Weights of a small GPT-style language model, trained from scratch on English Wikipedia.
Architecture: LayerNorm before each block, learned positions.
Training: a variant of Muon for these matrices, 5750 steps.
Each number is 200 + 30 x the weight over the matrix's rms, rounded and kept within 0 to 999. Layers, rows and columns count from 0.

# layer 10 MLP down (transposed), 512x128, rms 0.186, rows 145-199, columns 64-127
224,233,219,142,255,206,207,200,184,203,198,244,163,224,208,201,187,188,157,204,219,198,180,201,195,138,169,172,220,171,187,216,168,193,249,203,236,204,209,144,232,159,191,196,227,205,172,179,209,262,195,216,192,197,149,165,204,248,166,193,200,156,164,182
213,189,182,267,204,179,208,209,188,139,195,241,256,209,238,200,177,215,196,210,213,230,202,199,156,169,235,221,193,155,176,161,196,141,234,241,212,234,186,166,175,151,226,191,225,241,216,223,216,156,245,168,200,180,205,234,274,229,183,160,216,165,163,219
210,254,195,171,183,164,213,202,173,202,168,217,215,175,252,180,218,221,158,181,212,205,180,195,276,252,185,165,179,191,226,192,231,206,182,209,174,149,182,194,220,180,142,182,221,200,233,207,241,232,213,236,178,163,219,196,192,165,202,217,249,136,187,202
211,254,204,213,184,181,217,229,215,203,204,195,136,264,189,184,169,134,193,188,241,248,187,160,178,165,145,205,224,199,167,220,183,212,137,188,253,214,155,220,209,219,212,225,253,183,183,188,230,195,188,185,165,236,204,197,157,246,220,179,171,238,239,157
209,199,211,191,206,196,163,192,245,169,229,227,233,218,195,190,249,148,175,214,184,187,180,226,224,173,272,200,211,175,177,212,137,200,224,189,149,177,128,249,173,192,143,189,201,177,243,219,219,142,205,191,227,232,150,176,219,214,177,211,188,194,182,247
199,176,157,182,193,185,197,191,218,219,235,193,216,173,186,271,225,217,221,190,228,164,242,201,202,150,194,226,230,182,228,189,183,206,148,174,224,213,201,221,210,187,199,192,231,223,179,188,196,210,217,203,202,160,173,229,190,215,202,194,202,175,187,191
175,204,236,216,181,206,207,215,222,197,219,243,228,189,147,236,212,185,216,216,179,256,184,174,179,194,218,181,217,238,234,218,190,223,215,213,130,195,132,232,201,172,181,202,204,155,206,211,211,229,171,237,238,180,175,129,240,204,198,205,152,240,179,274
236,174,244,182,177,208,192,222,158,201,299,215,185,232,244,178,206,157,246,192,219,215,180,199,193,193,135,221,190,264,204,194,160,170,178,205,221,208,165,180,198,208,174,245,194,194,190,197,217,251,154,185,193,192,225,208,176,203,194,237,192,223,200,174
226,262,195,212,175,209,180,254,208,157,230,211,231,188,222,207,181,170,160,238,178,160,230,208,181,167,218,235,299,194,252,223,239,222,188,214,186,158,206,241,189,143,236,179,264,160,216,180,217,164,110,195,132,227,218,225,198,199,215,235,193,183,203,196
170,213,196,233,194,188,164,128,192,241,156,218,210,198,206,192,178,230,194,255,152,200,191,219,212,185,259,209,207,225,213,191,177,149,224,165,210,184,164,218,189,208,207,178,191,190,133,185,225,257,223,212,211,166,184,202,205,207,205,211,194,198,238,230
184,229,158,247,206,224,227,226,170,179,196,232,219,214,143,179,213,200,173,244,156,216,193,197,191,161,232,201,201,207,185,188,183,211,187,196,154,221,183,237,242,207,182,246,200,165,216,190,170,244,169,179,178,223,216,188,152,206,179,183,209,192,179,225
222,244,218,236,169,277,214,224,224,209,191,191,207,160,203,206,182,192,255,160,165,171,181,157,164,200,171,220,236,182,175,162,228,244,155,230,190,155,180,222,199,211,219,190,230,170,211,193,214,161,211,186,93,207,264,208,208,263,221,196,179,203,176,195
253,151,226,181,152,246,196,247,223,209,188,132,262,214,265,235,212,189,158,185,168,183,163,202,191,191,168,227,213,196,171,176,177,256,184,205,240,189,171,224,245,128,161,205,232,213,193,234,218,187,189,192,220,188,175,209,179,154,182,206,166,219,223,241
216,162,237,177,158,171,174,189,222,213,210,171,226,215,178,278,232,211,182,211,258,172,159,188,180,205,252,285,188,214,193,183,220,190,198,180,181,198,210,203,177,199,178,189,236,245,220,179,178,193,235,186,193,242,188,184,221,205,198,229,207,176,207,213
215,200,209,219,198,210,197,168,216,209,252,210,237,201,158,204,256,190,192,197,161,213,227,172,212,157,171,190,187,197,203,170,184,235,194,253,162,178,159,193,249,195,190,189,235,228,238,168,193,208,190,191,207,176,227,223,174,171,151,216,201,189,202,138
146,180,194,177,177,214,216,157,229,163,245,234,189,154,201,238,219,253,205,153,201,255,211,194,236,219,208,189,182,219,206,199,194,180,206,212,146,199,253,206,188,197,178,279,199,237,175,162,200,220,218,178,186,221,198,217,222,181,185,192,171,229,196,181
196,236,205,199,184,268,233,213,253,210,219,216,199,208,196,160,232,220,235,179,194,180,166,143,206,211,215,211,205,195,171,187,204,213,142,192,210,185,131,239,219,208,195,243,163,256,190,196,185,235,195,168,197,197,196,214,231,167,187,184,204,206,228,177
191,159,220,200,184,180,197,247,196,198,155,200,255,174,213,196,226,167,219,220,233,164,265,220,214,211,193,202,220,263,203,226,232,170,222,202,218,210,147,189,200,225,215,212,205,184,242,244,179,243,166,247,121,184,207,225,203,218,166,200,190,249,242,169
217,172,168,197,212,208,226,228,228,245,192,217,223,192,193,218,199,183,177,171,174,196,192,164,194,225,151,150,224,162,225,211,153,254,248,217,213,188,155,172,228,217,204,159,174,194,127,152,174,168,229,214,206,218,128,212,222,244,213,196,226,231,246,216
146,197,167,181,177,178,188,158,173,168,239,188,161,232,172,276,133,256,192,195,207,239,219,207,223,210,155,195,239,181,243,223,163,197,192,217,287,204,231,248,181,147,234,190,210,183,132,202,185,179,123,222,265,219,194,197,210,219,236,239,191,179,203,238
137,176,254,175,160,220,166,193,188,193,157,194,222,163,171,201,168,172,211,163,175,211,188,190,159,201,171,196,189,184,184,192,238,148,165,192,221,199,172,210,183,177,212,175,209,210,204,213,227,199,220,193,192,262,268,187,234,268,225,139,191,174,258,240
231,193,226,219,245,174,202,222,217,202,274,211,201,229,163,212,183,107,172,225,227,203,213,234,241,191,193,197,128,187,256,143,247,200,236,187,195,214,186,195,201,205,246,189,131,198,212,224,225,185,158,207,235,230,146,221,193,154,198,205,140,175,185,161
198,222,238,207,194,178,206,183,185,200,200,180,209,192,256,245,266,217,173,168,221,208,207,217,193,227,204,203,234,165,166,157,188,181,203,222,220,184,229,111,201,136,198,227,183,197,150,204,210,224,262,227,176,185,211,180,214,182,161,224,193,163,215,182
222,187,222,250,199,204,174,214,180,193,196,182,267,239,193,206,180,246,213,179,208,202,193,239,153,210,202,163,194,149,192,182,196,239,192,204,216,199,177,161,165,174,221,212,186,220,235,191,193,172,231,185,252,206,164,192,223,198,191,210,176,192,248,236
219,217,156,290,184,211,224,239,231,274,193,165,262,193,251,185,183,210,178,123,287,137,218,201,164,191,172,220,210,171,225,186,216,215,177,179,261,226,177,285,188,136,171,134,225,179,171,170,223,213,142,173,169,220,137,253,206,156,210,181,142,182,271,205
200,196,187,218,168,216,196,190,205,183,171,246,195,168,129,176,149,182,208,223,195,190,190,249,215,224,195,199,200,195,232,162,202,137,162,208,236,231,197,174,231,192,172,201,190,184,201,215,231,147,193,190,192,204,251,176,216,253,187,214,225,233,197,208
193,172,195,163,244,189,175,199,223,199,212,191,127,219,223,196,196,161,171,185,180,261,165,146,241,202,164,138,240,184,218,257,191,207,190,192,250,205,227,216,165,228,182,190,222,226,182,191,162,159,220,163,222,200,226,228,194,204,216,225,212,180,190,234
219,205,233,237,176,182,213,245,204,156,199,163,241,218,196,178,153,210,156,218,187,199,196,205,186,195,196,178,216,225,229,190,219,237,167,160,187,239,194,216,224,193,184,238,194,173,237,193,180,142,181,212,194,198,169,214,208,189,216,184,166,204,179,237
166,211,201,197,232,195,203,176,193,184,182,195,135,188,207,228,252,195,216,171,182,222,206,243,156,238,199,236,233,260,221,163,179,179,208,230,157,209,266,153,209,167,210,241,171,159,219,187,165,166,195,199,242,187,208,235,189,207,206,191,194,218,189,189
128,223,247,232,200,227,242,216,181,182,191,209,183,212,193,187,204,211,179,213,154,193,222,225,222,225,168,184,243,186,221,160,183,196,223,213,232,221,181,175,233,176,227,169,222,161,135,208,190,203,231,165,214,208,192,186,236,179,220,143,209,203,162,219
203,182,245,186,183,226,214,157,216,215,182,178,171,198,168,251,210,158,213,181,289,230,241,218,202,215,208,193,246,184,137,183,221,209,160,176,205,230,190,184,177,226,193,240,169,221,271,188,208,203,163,210,156,203,220,138,157,181,218,218,215,181,222,202
200,158,187,198,185,210,210,244,185,197,150,191,220,228,230,216,160,133,189,224,215,243,226,242,133,211,207,167,191,206,184,151,173,219,190,210,218,248,170,210,166,181,174,243,217,229,240,213,187,229,215,221,223,179,187,211,218,201,212,185,172,200,212,188
237,187,230,193,174,206,198,162,240,210,184,157,278,213,193,222,202,165,188,184,258,199,200,222,242,178,240,152,191,187,209,178,167,248,251,243,198,204,205,199,240,208,203,221,147,183,163,228,163,210,219,273,172,194,164,149,221,214,175,198,225,169,197,166
177,172,173,192,164,176,230,201,119,213,230,170,143,160,216,197,153,208,254,164,214,227,199,206,220,150,211,194,217,164,205,194,179,227,205,170,165,135,180,186,215,163,191,203,217,210,42,171,244,241,211,228,211,163,183,178,175,199,240,214,206,241,216,232
184,191,241,204,180,190,213,196,123,126,216,223,260,167,180,174,198,208,249,155,260,253,218,201,213,218,242,251,218,240,225,126,231,218,229,184,156,112,217,223,183,176,196,228,193,159,207,213,247,126,205,206,231,192,267,224,209,205,181,181,229,194,185,188
198,233,187,167,196,210,248,225,225,147,197,268,208,182,274,196,266,188,221,231,223,227,196,237,199,216,229,121,199,207,150,174,224,246,247,221,226,177,182,183,202,171,211,178,188,228,193,188,184,177,200,199,190,225,222,197,169,194,225,176,162,180,231,213
194,151,243,201,171,203,207,194,230,171,169,178,235,256,131,206,209,230,204,186,255,170,188,221,195,209,255,171,253,175,167,128,198,213,224,182,260,237,196,179,231,146,262,212,224,197,194,201,200,127,205,201,185,176,288,188,217,213,178,159,180,151,236,198
256,261,179,202,243,241,177,211,227,188,265,190,210,211,194,170,158,265,198,222,264,203,213,194,266,157,271,191,159,125,203,167,236,158,200,168,228,250,165,214,226,201,221,240,168,186,188,192,156,246,187,258,210,219,139,208,246,240,215,199,166,214,203,196
217,204,195,232,168,215,239,207,194,194,160,229,200,176,232,243,213,251,209,162,197,196,161,204,239,178,164,217,173,195,224,158,182,166,237,213,240,232,172,242,206,214,175,133,209,233,217,236,240,241,217,183,156,167,215,191,242,167,167,267,195,225,193,158
214,212,229,151,237,165,272,246,157,247,189,222,168,211,233,194,191,167,204,183,205,235,192,183,174,177,125,220,201,178,214,262,227,136,199,212,209,127,199,250,196,180,226,192,184,185,231,207,199,203,179,198,154,188,198,190,160,172,197,175,218,183,266,184
174,223,284,185,241,172,194,170,183,183,195,163,208,213,178,217,214,216,208,203,188,263,179,188,222,178,196,173,236,208,230,217,213,204,278,168,176,219,206,194,159,189,238,199,188,192,174,134,179,224,134,203,195,190,180,164,249,205,245,184,199,224,190,217
218,143,193,280,195,146,232,190,179,191,252,164,196,168,231,166,203,152,202,253,205,148,228,223,176,215,198,185,155,206,217,217,170,180,251,162,231,210,223,171,201,226,209,171,216,269,223,194,160,219,193,196,219,261,216,249,215,231,198,191,190,199,200,155
200,220,202,193,197,160,194,174,173,167,223,195,285,230,218,230,166,186,231,188,168,200,182,205,175,153,207,224,184,192,199,189,210,192,170,184,166,177,204,205,251,181,215,189,225,202,249,186,187,190,208,190,196,188,222,236,215,208,226,198,223,203,196,206
194,190,204,192,200,159,201,200,234,246,196,226,227,162,195,237,221,232,190,166,176,173,244,270,210,197,198,179,186,203,225,175,209,216,198,215,193,239,182,178,168,214,148,172,180,146,220,186,224,210,184,197,189,226,158,170,184,215,153,173,157,192,184,194
223,190,230,207,155,186,229,226,231,258,231,205,155,223,202,194,192,187,211,210,232,185,229,230,206,166,212,183,194,186,243,150,221,200,181,186,183,209,222,249,193,147,233,218,145,131,259,178,165,226,252,139,206,176,180,215,172,177,182,229,212,184,215,219
161,201,217,187,211,261,210,195,200,153,206,141,254,224,190,184,238,196,182,153,203,205,203,207,246,205,219,190,175,189,171,288,185,196,209,205,178,183,202,243,229,128,174,196,187,153,212,214,208,229,228,190,160,132,187,217,196,196,216,218,236,234,227,177
209,202,204,150,182,223,209,213,205,276,140,198,225,210,187,208,212,210,204,162,189,214,212,209,205,236,210,237,164,211,178,193,207,186,220,204,214,161,200,166,144,249,208,167,252,213,266,187,211,171,223,182,196,197,253,172,180,218,200,223,228,204,225,205
217,226,221,171,227,244,216,194,230,203,206,154,275,150,208,211,192,248,229,185,156,184,229,191,198,193,233,247,211,205,204,196,212,191,235,213,209,210,145,190,223,205,164,204,210,220,210,160,217,228,244,196,196,205,184,242,139,253,203,188,199,210,236,186
176,214,165,192,215,227,198,144,198,241,245,167,220,240,144,235,211,186,225,170,168,212,161,222,246,206,191,234,200,212,263,218,196,200,176,185,202,191,241,167,170,202,177,225,163,194,134,160,142,179,246,214,189,226,179,193,251,187,229,233,182,188,199,152
203,197,178,248,198,172,230,220,248,234,206,176,191,182,227,204,189,221,181,200,157,199,211,180,189,174,220,196,183,153,146,185,185,226,160,193,257,243,182,202,183,215,235,206,150,186,163,174,210,177,165,199,215,185,203,210,195,187,159,185,196,218,164,217
189,180,208,198,292,196,239,167,173,210,230,215,95,185,230,266,190,206,199,278,110,144,220,174,180,208,218,183,224,206,214,185,200,236,193,253,208,199,188,207,221,213,198,244,187,172,222,172,251,174,196,190,157,203,182,154,220,219,164,189,228,169,158,212
203,234,204,279,149,208,241,239,161,201,171,192,182,149,125,217,184,232,218,171,186,185,202,240,220,162,197,179,165,139,265,234,206,190,239,173,173,206,202,184,169,184,211,169,257,132,258,168,215,196,186,255,238,187,180,251,209,157,193,215,158,208,232,215
226,136,204,210,188,234,266,165,201,205,140,203,143,114,188,154,188,223,198,228,189,174,206,190,221,185,157,178,228,223,207,166,180,281,182,140,216,223,212,257,194,218,193,172,149,196,185,208,198,244,140,234,229,245,186,219,205,207,205,210,208,184,184,213
230,223,167,215,206,190,214,160,205,196,233,167,200,242,210,205,148,206,244,202,232,213,270,185,149,182,227,150,203,160,203,226,195,207,218,149,221,204,158,233,167,214,207,225,214,234,217,179,157,191,200,236,147,213,209,183,204,225,245,206,192,156,162,259
248,245,171,158,161,214,207,228,213,223,178,186,214,168,223,197,223,238,211,182,211,194,233,167,217,173,195,237,186,135,265,195,226,217,180,187,214,227,152,200,229,231,235,192,188,204,230,164,247,268,199,225,248,206,182,159,232,228,192,218,165,199,238,206
# layer 10 MLP up, 512x128, rms 0.352, rows 146-199, columns 64-127
219,159,245,204,205,260,191,184,209,226,217,167,263,183,190,175,184,162,190,232,189,186,206,238,156,169,155,291,231,227,222,192,225,228,206,198,202,180,163,156,164,231,253,177,183,187,141,225,180,202,182,220,173,192,191,244,178,197,224,226,190,216,215,164
256,220,183,205,177,196,183,239,239,181,197,192,170,198,201,215,165,171,202,201,206,264,175,241,211,258,197,148,208,206,209,201,151,188,167,150,218,207,192,158,214,169,245,252,219,159,199,152,251,160,198,202,170,212,178,253,230,240,197,232,206,218,198,173
193,208,179,192,166,177,198,207,179,287,214,217,228,174,200,168,203,246,209,221,176,200,202,224,248,209,193,174,239,216,212,214,236,140,178,210,161,178,186,194,244,203,198,207,212,134,221,190,179,209,178,237,275,186,212,220,227,202,202,215,215,176,200,199
231,217,189,232,195,213,195,189,220,163,241,231,208,178,160,203,183,210,235,258,234,251,171,232,246,160,163,176,115,217,162,175,197,184,211,173,175,168,147,249,194,268,185,200,212,201,253,210,169,190,206,259,175,150,158,239,265,151,193,136,214,141,165,205
189,253,249,204,171,187,221,152,162,160,210,192,241,178,206,158,162,221,222,172,198,225,195,238,193,223,157,155,185,193,214,210,249,180,233,217,188,147,216,160,179,214,236,225,213,211,246,214,196,237,164,205,212,254,232,201,208,143,179,184,194,149,175,234
198,164,161,199,250,212,172,144,201,218,232,188,201,214,241,204,158,239,170,167,203,174,193,198,216,243,207,231,236,194,157,193,188,211,225,237,191,180,200,150,214,207,161,243,203,188,228,221,204,206,207,123,169,201,232,190,193,212,231,210,200,215,187,159
201,233,158,193,200,212,190,211,203,206,163,216,205,269,179,188,246,240,222,237,217,190,258,205,177,136,267,135,218,179,185,179,212,199,228,191,214,185,168,180,227,190,216,185,223,162,216,206,219,200,217,171,205,171,204,190,216,172,183,196,168,212,212,180
193,233,233,184,168,182,248,221,207,226,179,224,220,185,152,145,190,197,182,206,192,181,179,135,220,207,155,184,221,215,184,242,228,231,208,160,195,141,197,178,216,233,231,191,257,192,215,214,209,198,194,212,193,145,244,250,191,167,194,186,257,192,205,185
234,205,173,154,157,206,220,229,182,190,190,185,228,210,169,204,171,184,206,171,232,204,218,173,196,200,122,198,196,167,189,178,192,218,192,240,190,218,173,186,210,281,213,189,232,189,197,224,184,157,198,213,208,217,233,189,208,228,231,219,196,173,203,211
217,191,184,184,220,191,192,235,168,256,206,204,164,153,222,168,227,236,217,180,232,178,177,194,184,229,216,217,192,200,214,225,230,150,179,166,229,181,180,153,196,214,203,208,194,217,165,133,187,228,153,231,230,234,178,207,214,173,205,198,162,206,217,179
228,219,202,177,182,169,176,214,276,194,268,228,177,231,228,225,215,223,199,182,236,231,212,198,222,218,229,205,174,219,210,239,178,185,208,149,139,211,177,148,233,201,174,215,194,229,195,202,237,208,236,201,233,223,210,238,206,148,150,183,147,226,197,194
209,227,213,209,221,166,193,206,210,192,213,186,215,155,207,229,232,197,206,204,161,179,177,188,184,237,214,228,219,146,246,159,291,157,227,203,218,195,192,231,156,212,254,226,162,237,156,225,243,273,228,146,179,205,173,216,127,195,206,187,195,164,188,185
183,193,205,190,242,218,217,186,139,159,177,188,172,252,239,226,167,161,92,222,131,170,201,185,160,202,168,173,184,225,210,230,178,194,215,164,229,153,220,171,203,198,203,201,253,219,237,158,233,178,125,190,178,205,196,164,175,248,216,165,212,214,179,232
154,176,192,211,163,252,243,240,230,188,218,225,183,188,221,208,193,227,159,224,236,188,194,221,243,156,202,236,218,211,193,208,123,134,222,168,248,197,180,215,229,220,201,200,177,139,220,206,241,238,236,185,194,169,234,163,207,169,145,205,177,176,192,169
203,195,144,191,259,162,185,254,220,244,193,171,157,194,209,146,228,225,187,228,200,223,235,196,157,250,159,217,267,224,202,226,132,220,241,181,200,207,167,219,220,259,185,216,202,199,176,186,166,194,234,210,183,210,225,215,188,229,228,217,251,170,147,209
202,243,156,184,150,205,245,160,148,205,164,229,189,214,195,166,140,205,253,185,226,181,200,206,270,203,201,241,178,200,226,185,207,154,186,240,221,196,183,196,181,184,213,224,221,171,210,189,170,178,206,218,231,203,175,190,207,159,211,218,126,164,202,219
179,242,178,141,268,198,187,137,180,205,225,211,203,146,182,148,186,182,205,164,209,196,216,208,218,204,140,182,211,209,177,175,170,201,195,242,192,227,191,141,180,183,210,121,201,231,162,173,231,142,187,232,239,240,232,194,193,208,229,209,199,221,215,218
181,216,219,175,182,227,201,161,170,142,178,201,199,233,178,221,201,235,213,184,212,202,147,215,182,144,176,197,236,203,198,200,178,125,166,168,163,181,190,234,203,216,193,219,220,242,219,255,225,228,215,221,177,200,215,205,165,179,221,240,217,162,210,244
241,240,176,154,183,205,228,240,207,227,170,218,222,209,190,254,247,242,200,171,228,169,121,164,231,191,224,182,151,221,200,210,198,212,150,215,167,149,198,177,188,192,176,223,140,203,226,236,140,231,219,230,151,172,210,242,197,215,182,155,204,181,206,260
217,203,192,216,224,224,194,226,178,210,253,201,203,205,212,136,196,229,178,171,184,182,226,190,223,218,217,183,219,210,196,219,169,203,184,198,180,196,217,222,210,207,222,258,207,188,175,210,152,219,185,221,194,197,182,236,192,161,199,217,197,174,209,217
227,182,178,180,128,228,207,175,228,235,208,225,199,162,213,145,191,157,185,226,221,182,238,218,175,216,183,167,180,253,210,214,166,211,245,276,297,158,151,195,187,196,154,256,247,211,210,231,245,202,213,223,166,172,164,199,217,199,189,144,156,202,223,173
223,193,227,242,165,200,167,190,221,201,217,246,203,207,193,213,239,222,183,176,229,175,170,186,180,180,243,181,239,148,207,175,284,211,229,272,173,176,160,194,193,219,219,188,190,208,183,208,222,218,175,203,219,226,250,244,215,208,212,154,237,232,166,135
197,144,177,247,185,191,155,224,153,266,226,206,188,139,175,225,189,165,190,230,170,213,231,148,215,219,205,154,216,216,220,192,197,164,245,192,186,194,191,207,223,218,173,147,209,178,216,271,186,166,198,210,188,205,199,226,208,139,218,205,200,236,154,177
185,220,202,229,194,187,168,141,177,240,167,226,181,227,226,185,189,200,216,255,216,148,193,219,205,205,197,205,247,180,253,219,187,239,181,169,213,233,145,224,137,175,247,206,213,196,255,211,195,219,220,282,176,224,242,234,152,252,240,194,133,168,225,193
250,191,158,209,211,190,207,187,211,215,177,160,162,175,220,183,184,166,158,168,243,175,198,233,232,220,175,211,260,132,194,157,162,182,220,202,158,240,190,228,219,222,236,176,222,195,216,194,205,247,185,228,182,185,200,153,160,155,206,218,176,238,215,221
169,202,225,169,204,197,223,235,150,217,180,185,183,183,201,224,186,169,225,208,146,197,173,178,238,189,238,211,217,216,183,212,244,256,203,184,156,202,233,232,177,212,239,227,241,199,211,287,221,182,185,219,223,252,200,180,177,168,211,216,180,152,180,192
196,205,183,186,173,240,188,177,194,230,185,249,199,177,253,210,179,204,171,193,195,194,162,195,233,162,192,192,175,251,250,190,225,182,239,244,193,196,213,219,249,219,212,233,172,193,208,230,240,183,126,195,175,189,124,146,233,193,211,219,165,171,165,155
205,213,188,234,220,176,241,250,209,224,130,208,194,172,218,223,194,233,213,213,205,206,202,228,232,216,228,173,203,187,157,164,165,207,162,204,169,237,182,178,195,203,195,148,206,178,186,202,198,250,238,181,194,270,223,238,183,225,192,210,211,242,203,218
215,235,215,213,199,213,158,197,225,200,226,222,158,179,233,151,242,187,151,166,199,197,170,188,203,222,195,186,192,200,166,213,212,194,229,202,201,186,195,187,145,254,175,193,192,192,170,174,197,238,277,236,208,190,263,238,198,245,214,251,207,181,190,231
131,208,217,228,141,215,170,194,242,207,176,202,223,187,241,171,159,244,248,191,200,163,200,182,192,187,208,139,199,138,215,203,214,228,269,160,174,246,192,261,208,236,181,167,247,194,185,178,181,185,170,194,224,199,214,207,204,215,204,130,190,215,166,172
168,224,200,195,199,252,192,204,195,176,212,207,219,163,245,187,220,145,159,196,218,219,169,218,214,230,246,167,153,210,202,192,270,133,196,208,207,147,165,190,217,158,187,153,185,168,213,232,195,201,190,184,173,220,237,207,229,219,222,207,146,228,179,206
158,193,222,266,154,164,158,236,172,188,201,196,191,210,200,178,218,225,250,226,191,229,184,184,173,227,234,183,210,193,216,231,179,224,194,210,237,216,198,185,173,201,194,226,244,202,213,181,257,201,203,171,198,258,234,193,185,254,172,186,231,183,202,158
210,209,208,208,183,261,117,213,215,194,162,173,182,176,190,230,160,157,182,254,204,184,193,196,228,180,181,233,207,221,145,206,219,206,198,270,233,196,172,227,240,275,234,203,229,150,154,188,204,138,214,225,259,215,170,232,210,198,216,202,208,242,208,193
207,210,266,250,207,235,219,216,175,211,226,253,245,189,155,199,168,185,262,221,222,226,193,198,208,149,205,252,177,211,195,226,139,248,150,176,237,155,196,221,141,212,218,191,224,226,185,187,209,214,198,229,177,174,167,223,206,138,224,216,183,180,195,196
177,180,173,227,169,200,175,237,218,210,215,166,210,286,168,201,193,220,180,205,207,170,169,207,187,150,200,233,230,236,189,217,233,160,180,226,199,216,191,191,189,164,170,209,255,166,191,226,162,242,213,205,225,216,150,196,253,196,178,204,217,195,225,190
209,196,210,207,239,222,230,204,176,228,218,227,237,154,210,175,104,168,207,179,182,209,209,207,242,212,219,184,173,187,219,227,251,167,243,199,211,169,235,223,159,207,207,182,243,196,166,214,146,188,229,183,186,198,187,176,175,168,217,228,160,221,172,232
243,228,216,184,184,217,168,200,127,184,239,153,208,192,222,196,199,179,210,190,194,239,202,188,249,166,221,220,208,231,152,193,194,203,241,205,195,192,208,185,148,208,191,223,196,209,171,153,202,190,210,180,164,218,163,256,214,159,205,176,219,206,159,207
204,196,231,216,217,171,176,156,203,151,221,251,214,211,206,216,202,219,175,211,211,198,173,231,195,213,200,169,217,262,207,183,153,145,196,219,226,206,215,181,180,235,202,239,196,190,201,186,224,180,222,122,154,147,204,146,161,200,231,264,210,224,200,200
210,175,176,227,138,203,174,205,217,260,186,190,209,252,216,243,245,187,168,159,176,177,228,229,193,196,202,143,173,222,180,236,266,223,221,221,245,209,127,203,211,224,212,147,194,259,191,213,214,211,177,256,163,265,189,270,190,202,220,226,224,195,211,238
211,175,227,177,234,218,171,196,251,211,252,214,247,189,187,141,166,185,187,154,209,205,157,181,212,241,191,241,211,184,252,174,226,199,158,237,220,161,190,259,183,135,206,206,220,157,210,181,251,201,228,235,201,173,232,191,218,196,193,245,158,200,190,110
199,214,226,202,232,212,196,99,200,231,172,171,235,153,216,224,178,217,213,210,214,248,179,215,241,206,190,190,222,171,148,210,229,162,164,193,185,168,176,221,170,178,206,259,192,207,172,174,184,247,257,168,210,178,228,214,143,195,162,196,158,201,214,165
229,209,216,212,180,217,214,224,238,219,184,182,195,169,182,202,207,240,182,186,241,209,204,204,232,253,171,210,257,210,227,161,200,159,200,185,190,207,202,222,177,209,225,207,187,174,230,184,225,238,189,232,189,199,162,171,202,200,155,212,224,215,222,158
148,251,230,279,202,221,170,242,216,206,167,213,183,188,175,204,190,240,179,190,185,217,204,228,198,182,236,195,213,219,210,170,220,213,190,166,220,206,182,219,150,209,215,201,106,156,190,235,225,264,216,222,199,205,176,156,218,180,188,232,135,238,197,162
170,194,171,209,193,198,207,222,221,203,250,208,230,248,177,103,209,128,184,225,268,215,196,169,199,186,180,196,222,267,189,175,173,184,225,245,225,200,225,177,171,228,185,224,234,225,217,198,175,167,163,219,184,171,223,173,201,208,237,119,252,183,232,178
268,176,217,167,171,212,186,237,218,213,215,169,238,204,152,223,266,229,247,184,139,201,213,222,170,224,189,232,219,152,220,190,149,178,232,189,199,208,224,145,195,251,186,203,186,170,186,234,148,195,216,207,226,152,169,187,169,210,213,217,208,263,179,173
200,168,208,267,178,195,201,209,203,185,233,194,239,205,137,222,208,148,234,179,168,225,163,213,226,141,170,205,173,201,226,202,177,227,189,185,222,205,193,243,232,209,128,219,186,229,166,196,243,221,218,174,235,175,189,209,258,188,205,180,189,240,218,235
156,174,198,215,172,209,209,175,232,263,206,299,171,207,170,189,197,207,218,191,270,205,208,126,181,185,198,193,284,138,197,226,160,194,196,157,224,151,189,206,193,199,214,179,193,191,264,216,193,219,207,183,189,217,192,197,229,212,150,239,212,196,184,201
227,179,174,208,190,252,245,216,150,231,174,164,173,214,146,191,230,192,194,249,182,208,200,163,195,221,175,208,183,170,199,194,205,139,235,238,169,193,203,222,186,257,237,166,219,208,147,179,210,209,174,206,187,174,176,212,171,237,203,152,228,221,146,212
180,181,208,144,181,183,179,209,205,206,212,257,212,229,190,208,178,186,253,193,220,210,164,221,234,233,165,238,199,176,186,203,232,156,178,165,219,172,204,208,190,191,184,200,221,198,207,207,196,243,189,151,237,185,124,212,192,218,258,226,207,204,207,192
196,186,200,177,196,191,200,151,217,215,205,203,197,261,162,147,226,189,238,218,194,187,212,187,220,198,216,206,179,240,214,234,214,149,223,162,211,152,162,213,226,206,218,201,240,136,189,209,254,221,208,192,155,159,214,254,170,156,192,163,190,175,187,224
119,178,265,200,252,231,173,174,172,239,191,155,191,200,154,177,203,127,190,190,251,219,134,163,230,185,185,192,204,205,250,202,198,199,208,163,264,171,166,203,166,235,226,198,183,244,242,197,231,229,196,220,185,210,202,204,172,184,218,173,221,208,250,201
191,141,188,201,119,188,213,198,233,218,219,232,240,213,158,199,224,187,168,208,254,253,242,174,231,175,227,163,272,223,186,145,171,202,183,212,210,174,230,187,197,210,181,212,174,221,193,166,177,205,187,149,213,218,158,246,228,202,227,183,199,211,255,196
223,209,215,210,226,187,257,259,229,241,175,157,179,190,163,197,164,183,150,216,213,188,158,228,217,226,197,251,197,186,148,226,289,218,215,178,242,175,185,179,218,222,214,133,201,200,262,144,194,226,138,158,232,223,212,156,194,232,225,211,221,178,207,226
167,123,200,260,182,180,227,248,237,179,212,217,170,173,184,128,174,224,184,245,202,200,225,164,189,210,192,177,190,205,201,194,199,215,177,140,178,190,204,196,225,280,217,221,198,194,211,243,182,202,182,200,250,236,205,206,218,194,173,199,249,206,226,172